From a checkpoint of a small transformer trained on Wikipedia.
Size: 16 layers, width 384, vocabulary 8192, 28.3M parameters.
Architecture: RMSNorm before each block, rotary positions, no biases in attention or MLP, tied embeddings.
Training: a variant of SOAP for these matrices, 764M tokens, 2913 steps.
Each number is 200 + 20 x the weight over its row's rms, rounded and kept within 0 to 999. Layers, rows and columns count from 0. The size before them is the row's rms in percent of the matrix's.

# down: layer 9 MLP down (transposed), 1024x384, rms 0.0483, rows 9-18, columns 240-287
# gate: layer 9 MLP gate, 1024x384, rms 0.0482, rows 10-18, columns 240-287
# up: layer 9 MLP up, 1024x384, rms 0.0484, rows 10-18, columns 240-287
down9,106,165,184,181,172,184,205,195,183,205,200,226,186,220,194,155,220,202,197,202,206,176,217,212,208,233,216,177,180,221,220,198,207,189,219,200,180,179,165,196,193,166,212,218,163,213,232,206,188
gate10,102,198,229,200,192,177,162,188,226,175,187,190,213,174,203,197,198,212,175,219,181,230,224,187,192,182,210,198,208,189,194,200,223,195,197,188,190,168,228,229,252,215,192,181,184,208,164,180,171
up10,101,196,214,171,184,194,208,184,193,173,210,197,187,218,203,220,199,208,215,214,195,222,200,206,212,221,192,186,203,226,183,204,183,192,219,230,210,187,161,225,194,198,205,195,221,164,170,194,232
down10,098,232,188,183,184,228,216,223,187,208,179,183,194,192,199,183,182,206,210,162,195,209,235,186,162,195,199,221,204,222,224,225,194,203,228,191,171,237,191,235,181,203,193,187,209,165,208,169,204
gate11,102,180,238,237,211,190,221,212,219,200,200,194,226,186,226,176,193,185,195,193,203,177,210,173,184,232,197,206,173,198,198,184,196,213,198,215,220,206,199,176,201,170,170,193,225,235,200,190,211
up11,097,215,215,232,208,205,197,226,206,177,178,217,203,168,174,211,185,211,200,175,220,232,210,214,199,169,201,180,227,196,167,229,162,221,207,168,184,221,209,189,184,181,203,223,195,188,166,185,268
down11,096,167,248,210,206,177,225,205,201,206,163,235,201,224,168,227,206,197,175,145,212,254,201,215,216,201,215,161,219,219,194,190,190,213,189,217,237,235,177,185,203,222,186,179,197,187,193,176,229
gate12,102,191,217,222,234,203,201,197,201,214,234,185,191,204,180,197,212,209,153,183,190,175,224,247,227,247,162,191,212,174,185,166,205,175,197,214,225,213,180,233,197,234,191,205,196,204,211,204,200
up12,105,265,186,196,193,159,240,192,218,212,187,163,150,177,209,186,225,173,170,182,222,208,215,232,211,196,214,220,204,194,189,180,199,206,201,220,240,187,161,150,217,191,202,214,200,202,195,189,184
down12,099,195,195,206,187,202,208,200,198,201,209,238,219,216,228,181,208,201,212,183,214,192,187,187,173,199,244,192,202,208,207,208,207,204,215,231,206,224,163,220,199,190,224,197,199,202,200,205,213
gate13,097,189,195,169,224,172,206,155,206,236,186,200,224,181,210,189,184,177,195,184,220,156,205,218,174,176,202,184,217,217,188,245,191,176,196,197,208,214,208,188,192,179,229,215,208,227,205,204,203
up13,092,169,183,233,236,178,188,202,205,182,235,203,177,200,217,234,202,238,216,180,221,225,199,189,193,214,215,196,197,176,151,191,214,211,172,190,194,165,179,213,225,207,184,203,166,217,204,177,210
down13,097,218,233,232,170,217,226,225,221,214,180,230,181,226,196,220,213,237,204,198,207,232,185,213,186,175,198,227,171,171,209,192,229,219,218,195,195,191,249,197,240,241,183,185,212,193,212,181,200
gate14,096,197,148,224,191,170,221,250,203,173,232,216,201,201,205,166,226,223,209,208,203,241,204,168,196,180,205,226,164,215,206,162,172,221,192,191,236,184,231,240,226,175,199,190,181,190,200,206,198
up14,098,204,206,179,216,241,211,192,247,230,211,167,244,209,205,183,183,185,206,228,230,236,214,198,196,249,216,168,201,208,166,207,189,209,185,197,177,162,167,220,199,208,220,216,203,209,219,232,201
down14,093,201,209,178,232,221,182,191,220,251,204,212,191,203,163,198,216,196,177,225,200,216,208,235,231,196,178,238,233,207,202,249,207,207,186,189,175,211,210,176,147,185,175,202,186,204,199,197,224
gate15,093,192,165,205,198,201,187,215,200,227,228,219,230,206,235,218,189,205,194,201,215,199,209,209,229,233,195,220,208,205,248,215,198,177,213,175,213,202,194,181,188,196,184,187,216,251,207,222,200
up15,097,175,177,178,177,208,208,192,217,208,226,178,202,190,196,214,209,194,178,189,192,227,211,218,218,181,201,190,202,202,207,207,209,187,192,190,170,189,177,213,208,201,189,188,242,196,223,180,201
down15,096,233,214,190,199,219,193,234,196,219,210,212,188,182,199,204,214,203,231,184,215,194,209,167,180,204,196,197,233,191,148,200,184,231,183,193,196,185,200,183,185,203,209,168,222,226,185,203,178
gate16,093,172,199,197,185,245,219,230,184,187,210,203,242,223,194,224,237,184,191,200,229,208,224,205,210,215,202,192,209,181,197,232,223,172,215,203,224,210,167,217,180,197,206,196,198,200,179,179,158
up16,093,191,188,221,208,168,164,202,211,206,195,208,168,213,231,187,243,209,193,254,194,235,212,209,190,213,206,172,183,181,200,186,187,210,212,214,234,219,191,196,212,196,173,208,159,236,215,189,201
down16,090,187,226,191,213,189,145,187,171,210,203,195,182,215,230,209,196,166,212,190,207,189,208,221,218,187,242,185,181,188,210,199,200,182,228,172,193,187,236,196,229,216,195,182,189,179,209,215,219
gate17,110,198,218,223,193,219,204,225,209,193,219,213,207,194,205,204,208,172,235,192,235,203,202,191,239,178,238,201,187,176,206,206,222,202,199,201,201,200,194,216,201,173,187,188,175,163,199,233,194
up17,107,197,191,199,176,211,208,173,227,186,179,195,225,223,220,206,127,167,186,179,214,201,252,218,178,213,188,213,203,197,203,174,245,206,183,220,158,211,186,194,217,148,155,206,134,163,198,203,190
down17,109,196,190,232,163,219,163,222,204,216,194,181,205,206,165,189,203,227,224,189,204,223,216,239,180,191,236,207,172,201,212,221,216,211,198,211,176,188,217,200,227,214,150,209,169,188,178,208,164
gate18,095,186,224,214,183,211,196,203,210,194,210,178,189,182,226,208,188,190,194,210,213,220,193,199,180,207,214,189,210,229,185,224,188,206,193,223,211,220,179,176,198,207,233,180,235,200,145,222,194
up18,101,202,174,197,165,190,211,178,188,216,188,194,235,186,234,190,179,205,199,189,196,231,236,154,183,210,239,184,193,244,168,192,167,212,203,209,184,193,187,220,241,194,206,187,200,207,174,154,226
down18,102,186,184,185,200,180,211,223,131,176,218,181,190,221,201,218,217,196,207,216,201,229,178,214,198,229,249,200,177,200,164,205,190,184,219,187,212,191,169,221,175,206,212,194,204,207,156,199,190